config = dict(
    num_attention_heads=1,
    num_key_value_heads=1,
    qk_norm=False,
    init='normal',
    learning_rate=0.005,
    beta1=0.9,
    schedule='wsd',
    decay_shape='sqrt',
    final_lr_fraction=0.1,
    train_tokens=110400000,
)
Each number is 128 + 24 x the weight over its row's rms, rounded and kept within 0 to 255. Layers, rows and columns count from 0. Numbers have three digits each. The size before them is the row's rms in percent of the matrix's.

# layer 6 MLP gate, 192x64, rms 0.193, rows 0-99, columns 0-63
103:127131154093099099121171147094128147128132088077125165122118123110118143148122159121112121120115091146108134129161148111117127124162161128107114155139099147127155144137208143110121088081118116
097:086106119149126097117113142116098105116089111141126141132127143165106137129132123129126135147161086147127089124091091128117171117153157108088111099151169122150137150082154124133152128097193119
102:143137138091090173163141154132133101153114129074128145178132097121121156073141140117085128114093113140124117175144138112109138132143168097124108154126105135117101138113124102118155137109172114
093:139071105166080151136159132102136154130130128136154118124128143078137143101138117152174058097127159150147087144133148156126128123122148127147154153140144139127121114108146128078137132108117094
105:143116134112136123127135137095139131090140096122142119124123100129159151134148150016147146109094122155160128123126125138118149134133115112150112150155131137121096185129132147161136170113128095
093:153120150117137124135142092105109134129156091097144133121169107170145139136189143119163121107098120168106085117112149146128061132134158122067142108146094134141150122142146123137135112132149118
092:078167154060111094135106117111095104145124094102107096146105153132090096140140148127151134104136126161154131125119136098127101093148160117144124154132137074116143113142147115096143132097142140
099:112130119100157118133161159120115073131145151105143112108143129154116101116163155091080117120127149157123097127132128096127168132065106126121114131139138100159140178099116108084147127103156124
096:102119123098166167136150182163113136148104137143111142133114130143103160153116086115133122145160110160123093158087115117105105132071105162117114136147154172118126138136135114152138170167133128
105:093136118101091117119140135102133132112136146090125152174131144150104093155103111132132137154127129117107079149143102114122104144148115126125088126108118072154087104134126054130146106160150149
093:176157171101117105171111125162110128176110156168121143165111129146147129121115118108150191143115119167173143109130128134115121119126153104160138128116153137091127163114129131150154142116141090
104:117122171131136117178133150116155132165168128147092143142125126096149105107157120117072092132123105121095131135137129156102102141105120118137104113162062144121156113155144106127183122109149127
104:136137132132116157184087156101130078083126147125059136132166132116103109090136110138095118092122151141142133143107104121104138156106102112122140112107125116100128125094145138143167117111145170
091:172155141098103139149131133100162118137147160130115178140176142125191112100141124123126155107165096128086141141106145116132106114126135167144146165109130138129081094125143110120120098115095143
104:136099106114099155185167126077145152150157112121154116142103120128138129124116107099090101131119121109094109091135172183119170116137154115120144144104121115091146127078141115155116136111131130
113:127101150097135136103164126132133140132125112085135126195112140072120107126143127102090175136146130132101151127129120098139146159142123128148097149169155086129082131142151094127143173130113146
107:108150132139105105118167105077119131115096149085102125131149144133171087140164137111132164132127134148120105094093108091097121145159128138108105115117166096116076107091136105131160115132138154
109:101119118113131101167125163109150121121118129175135125119103129132106137107132106077137116074138108126109104104126130131118145127118104079163089102115118142115151157102112149122171177100151071
099:115167076135129117134122163116099114139092110104107128138161119158172124105101114131105143110144045166117093151135113161105120135155115107136094139140122113135148156176147146111129117119116140
097:160142181122136102135152130136096181132103110117124167117139175174119110120120106123150124126083091154084160156118126116168106163120140114105120148112122138156169112166147129124105135137128108
100:156134101108091128127122120139160097128121112094147121167142047122093137116190134119120108127096108171135128155148152110069140112131138106104164137101120150140117137135138154139150137112129112
110:093117122141110158132163116147162126103109119109125153160126075141129131101150161114102157110121119137136127102152135136097116172107144092080138165111112172139113150136149129141138124076163079
101:132105160066078090157176104123140133135100166104149119158154166162102096145153107121086085132108115125123140134131128094103154136127176098110136145139147135142113119128128141119123126116155121
095:153113139136086114133167120157101131117066137105146138129109088103155121103132117094105111104106139133094117165130105137103138125127097185091096129141129121089112154139144101148125167141107166
094:108116114122128147139153119162119115127056141119080175121116107139178157066124126127115118134119114160125076139112131154110130133135146143089121136149114160129098155111139138156149119117173142
087:095108094145140133122143114111102138122137112111154113126110143104140103118115105135156108147125121113135117145114105160122110075190150062140141153180087144121152129080117098135159137136139166
115:125166081158113132104132132097100105105129115061136162083143100119107148103152123121148132161152129148097164139093155137104093131155149157119133127122140153118124128107190125135134127103150148
101:109131157141062154125121168114143121151103127104101116160132110129196142142125152112102134115115093175110136139083065121130117104127087151130106136134120129137110132114151124122117134149153167
099:125106115075146111167184099146119136121122080149121159121153111087136129124146112129100129142115124167120106135108080169137129104132138125172132146147071152097139160114137120123108111089133122
111:133124120149130152164138190134126114132122135130139113139089150123139125137144150157149123166112107154124145135066092106128143096087119141105138141084120135127095153089155106086136112169175141
095:196073099128170159121137083094117113121136135160149115107151133144111120063121124121115128097141126111136125151146155118129160094142148180096145145106150109129150095129141134128126123130141105
090:117150082123115125135109089143078172119129107119146102145146098089130076150140122133170096139100139115122136117112096117142099135132159164099123149085111107098107116171121158129120099107097121
099:116102142149137123117160143120097149130158111163102143193146128141104135126113134137163106087155123167103147125129140085133146135143115166130113121150075142077092100140157111161103112113147117
095:103133121126105124164097100141149111144127071094132122099143130156141105158149146126104108084101148137090156131097141186118127165149123141114122146101124142085139116147107119142147177096148099
094:156103095108139135112204112139067098164141119148134109111126101091134106129145128123124144160151114125092141144129103124141122140124110135060128135162084087133123151121151121128155142118116111
086:140144092126119100127155124130123112151136136148117169116124080094123090139159088116080138083134119151105128094154120136068120160143111115135097115135098138074142131160142134145141146110120170
098:099117144160108147140116111118116100141125094122114136107147105125102171144169144130113161114081107175116125104152119124112138122135179099157154117124162101162124150147158163122183116156160116
099:167110108113087160106125147140136139150137157126140122115158158142123126105128146098145149130119127138170113135110059123109154168116099142152060110097096136112159107135147148146118168126121096
099:141104108148118109177097155056091138166103140118141138129126097097127113126155108137148137131100103176105161131106121123109164107156113118145166178121097148119124100135148128116130164124143131
094:136081141130143084135106113116106136098194115124121153143140130129136118086118121073145091128122106111129105174069129164145139110133124120122146133119136095161109165155148121167130123112137096
092:141154126119116134079129147100161132105151116143151168104091139158111142156117120119162090092154129111116116095137124145143114129160090160112083097151132100129123141123100112059132153138154103
095:117111165145148142164139102171150118133125127134126104123131079157117085155131120128108115116159141127109166112076135130134070143145095134153119132164136106089117134162134169093161094131119153
100:117062145108133111102130135134130152156086148122112129146134111086134104107138118085093128131106098135146155138078081128103123149118149143147124161073098151112089105102125136133131114109153152
107:107152155120103117126135141075126113134105058082122130139133096144092140124098160110076111143108122167093140119127142133122146139114116135158117139133119076148063117125111149096127118133136127
096:122125121136096089121110146127123098107104148105120127130154148140129136100117088114098128099136132144129080083108088117098110122117118162141101116127149078055101170123122107166129139153107108
102:146128129089128125101118102136110115110110157134179124138142134121145123093106116127130129104096127120098107151119107142129133155145161155137108168098115093096091179188175070142126122143131147
107:123106113080144120143115118140065112187140125101112119144112143113132147148126120099118139164144177118136151139126094097105136130146144146115120109160098146117102130102093090136168152146175096
083:169098155133126134124150121122179151136115152063168111135133115060122142105114149099099115131098132139152145116130081145133137153121164129132147123138119097077110108113139144130123150126145084
098:137125154081097164121138095054174127128155123121150130156133107152105115100113124106119149159106126118119138141142142136126120173146176109127142153117159137147137124133164167132159153095166136
106:098130113100113143165123122137123121106114117150127135094088137129140093119206140122125156139136130165104145162131120142116103086147126160103145177127121172180167103146154110126129116104134140
099:154134118127104127132099118123114188130105120142140174108091136135143108116124132135156089162131153116165175119089160104108108140122156092131106107107156127094081089146166134153146110106131113
093:153126057116146088128151173170114096098114125142102140114085179139138116090126144125086114106143125136105160144097112107132137116129161128171112118136126127135137120113170127148115130096161118
100:142122154126113129121162138122094139123134128142072136105126121084103130140196146111105122139131145156141145088153093084138161146108153148154094112123100078107123130114135134127137155136188124
108:125075180197094090109118153143135126091146108112080143125116146144132106121135118063145151146145118137096136139111108127105131159156122144120098152138118135123140110119124071125118130118115134
096:093148150093178171143109116118092103149134095095108147111114138139116133146133110109122102162091122136102098106079125124141154140126136099129097130168087130137068118127143128111138154109169134
107:141123108109138089146144175117153116112131144128144107129162145087101093104147090120119111101122130136133169127115084145099129092137150131153101134061130155138128107095126070141166114129140143
108:190115097118124128097142121121132156134129127109157168165123163135121170151086099106115138118166143117147144160108107148129126162111150129174102152135124077121130166171137127099156119102120130
098:157104141115149109119153123129150095141123145120083134129084145120155152116159170107149162136170131125124145188090102134094131135122126129152090155123154092147155128127120064126153120156144117
109:141123087114118142126142172134143138184125169105128176128135113120141159122160160082098118072110094150109122146131130121106144141133144145111098140144090117094101183148148115138117116122150114
098:142121128128145143157155124102122109124098124125130152110073100117130107093134168140102163161085127112192155113134121130115121087124111163138151125151093138163101095131154092078138125113142128
092:110116130128120110147160139101078098126118150131117108126122106126116137084158104111090130113107147173116151124141081134067135115134109125151149177125078142098159161102136089137153139134105130
109:141146135123116144166157145128119158127109141126132145160128115140153138091142110121127106113135099129085151146111110151148138120150207120157105165079118158085105129067155114118146142133135097
099:136095119111136102151132124156107120188079126097146067131123148105132125111113130135087179151137136119149151131100124155134140182127122163129069150146138127095137103153124122108142123139160124
099:111146135100121104156177180136110136190085130128089156120092165133126128115117116063116105116135084166131134122108116110120138128114137110157114131113113136111105151090115121150122160146144149
095:192128126169121132142118123142134119156075164137149159134159110104115095120114094136115131086122127158136097144142106119077122119126088128129125127142146123088098168162164126163143132104131155
088:134144093103096095130143170128107121134155123150089120115159120174155109143079132151125086093148077129139136111144151118171107141108141124144154159141156123100127159095151147166106120117131150
115:129101117135111119147140136094129104114103127126114152194102135154127162115149159080154127151139092173142094122130138136128183143096163132149145140115102161138086158117146112123124166100136103
095:107075134108147169107119108121109172111163099156127117118125136160121105159120136129111135138114123150141078097123147101110101134086101147111119179108111073137108137095137159144130114114142087
091:141168135086082202127111096109100151136129115123097110145131152157106153139169110122144144154141117110093132163105117123129116165134119120083170170157110155138132110129131120128134124118105158
086:132108103123150132159178143121154129150107148136126192142098125128160127133144133078115102180151113125127105152080107129135129126143111130110129157152095158100134115122130130097127168159070115
113:152080110144097145132131116138121093108100123172150121139157157132177104111153146128114134105142072156144111134135088144138125136109163154113131140054127138117140128107169089136134097138127110
082:096118137138108101139117134152130087150124129134124114164141050145098143120104143113124170103137136116140058112143127149101093130094110133086141083132147115138114130158150134144151086120129135
106:122133146120131107141132146142113117139112127133105166150110143168204176167103124125109089118134119105143126107123143070116114100092148125104152126110124116120127131143153140171152157104153077
100:092120148133165089144134136131070112134092143110123157130139130113150115153127105100106151149087108158164132152114102097129141159168078181140099151136119155153151126135137119126109140169140112
101:112131157115105111102129112155095159179099147129088132126098147138108138111116133109100153150140106174138121174118104093126114051175140134149141108127134090130154129152157125128125126115158130
108:134101111107149162150106168133158085163093174115126139173166104121123113137136134107127156133146083122122129139101143148122120090163146109115155140096092146116148097138170106117126111121147175
088:136164123075147153099131126108125153134094101150149149122089117145120138141120058116151139124084152130104102101140144125143195139102112128110136122159109133144098124080099134132142127133142091
092:204102094110130128157153149122111105145117124108139124122153130110151164129165135132151089121159110108123094154092126118125141137134096146092132122137128116069115143116117130189169127143130160
097:132151136157126076109120116139125141102136114139099150126132198165192108101152117108135181131118145139067108109123110141136149106116138119140094109151137116131096114137123136121134144161160159
098:147130094142188114159151143132152151154172166118145144109136154129148125160103135143145118119155148135103123124135143091135095104097102134098128153171188094119107105118143126110119085152111147
091:109095115141149149160095108127070132110122111124061154140120117164105126150093110127134088143125119145106156114105128093126119084174116106131102175139095097150141113140148149135108126135152115
095:200116121123130100135184113117105113086143108148114116096129167175103108133120154143142085159115143132152128117130117134111113094131112128152128130158119159104127173149124120121156131154144075
108:113121116089099116130133115157144125117167090126149149122152134147172168113144152105139076104157108149125122138130143143089131135107119093146071113130124107123151105124133140181149143067130098
098:153155124115110076137124144089124166077129139149096152131113129107127127139104079141135157139111150112128104136149107119142105112174108070131063133102114133172112152123146148143129141141115117
103:132111128116110136132125130146147152131106142147109136171152104100175110147135133126125186152132112155144150149112058118113130104159194139140105150126096137128157142114184123139126145153128163
108:133125138105118139117139104129079137135100117110142143146104143078206121084147134114120105132121092139112110095133116113105143137071107113120129121118134118122162116132187125179151125126141162
106:117094123086095130151164133139133096104101108112128149143149142156158162133134168104116128096128089102161095130115140146135132150105148132137122161144152137154106113089158082092141131075163118
114:134109174097143093140144117126128117127133093116122121148102174097133131136162105121170118156136145102126126172115134116129143078148123124120083139134156087127083179137182136119161157136132136
094:178154120151095149112140122150114110146114151126100095177114095153133137111094171112109091124122111146112077135100120098120172149122152146126125083114134159162157132133101103143146114095131109
094:113106147101137167118177126086151160142118083134122129149127111111127140099150141127096159134098142137151119154091121146119094106161150166147121150159088151151137100064156113149132145130132147
093:111171123118097092132107155121107121125102156110137130141109104086171125132123163096148106123190143084115108131107114140141136142090112152085125135115078152100153133101107131156105111128131164
101:150129160186157142119163163122155157121115152119133115165087127144152116116148091113121108147104131115098099108131113143108112084114092107079132112139088116119125148116105131178145145140166105
101:127132141143156116109134140157088107130086110068132122124129096106077082082189115144126129142125093169129124110124104132110155125124141129131133122099113140111100156110121128115185134137164113
085:132108120161152162091163163149109114091121137113163108157133104135114113095147178107145121066140107164122116125139144140121144122146133105156134082137094134095111157147155119141163165145112140
093:096101116123142123139164147112117109103141100136155150113099120084170128131142131160149136167152135181128131155118134151125139164092106114099085120129095143149134140129154097119106201120115154
100:175139078122125106170138115119112085108097145133090150129174136134125136080135133119150157095148134169123085146120109165098138134136156150138095133100126159105109153152125112146151089113130118
088:137131138157095168130098096095138127097151147128113149109146156134150088153116151139135124178150140142095113194100128127121143110109107157121138159110133128170134107085131106089118145140159165
106:169132157124147119132099074101136149110140159075106129155120139098158073088121107110129103133177146147129131122090120124122132162124158104143131131107131113118118130154121122166140091098148084
103:147095149163111091144128144097079130128102095125126123139116188129113148180156133093154175098151102129132124124092082123139133158151133135134110123116148135169101113100163151121143141110131121
092:134131137092107112142107145115102167124143137157124107157102148111100066114110111118096118105109174106121164136107130140104147153137149130110137134085177132152099147133104094077122156095111110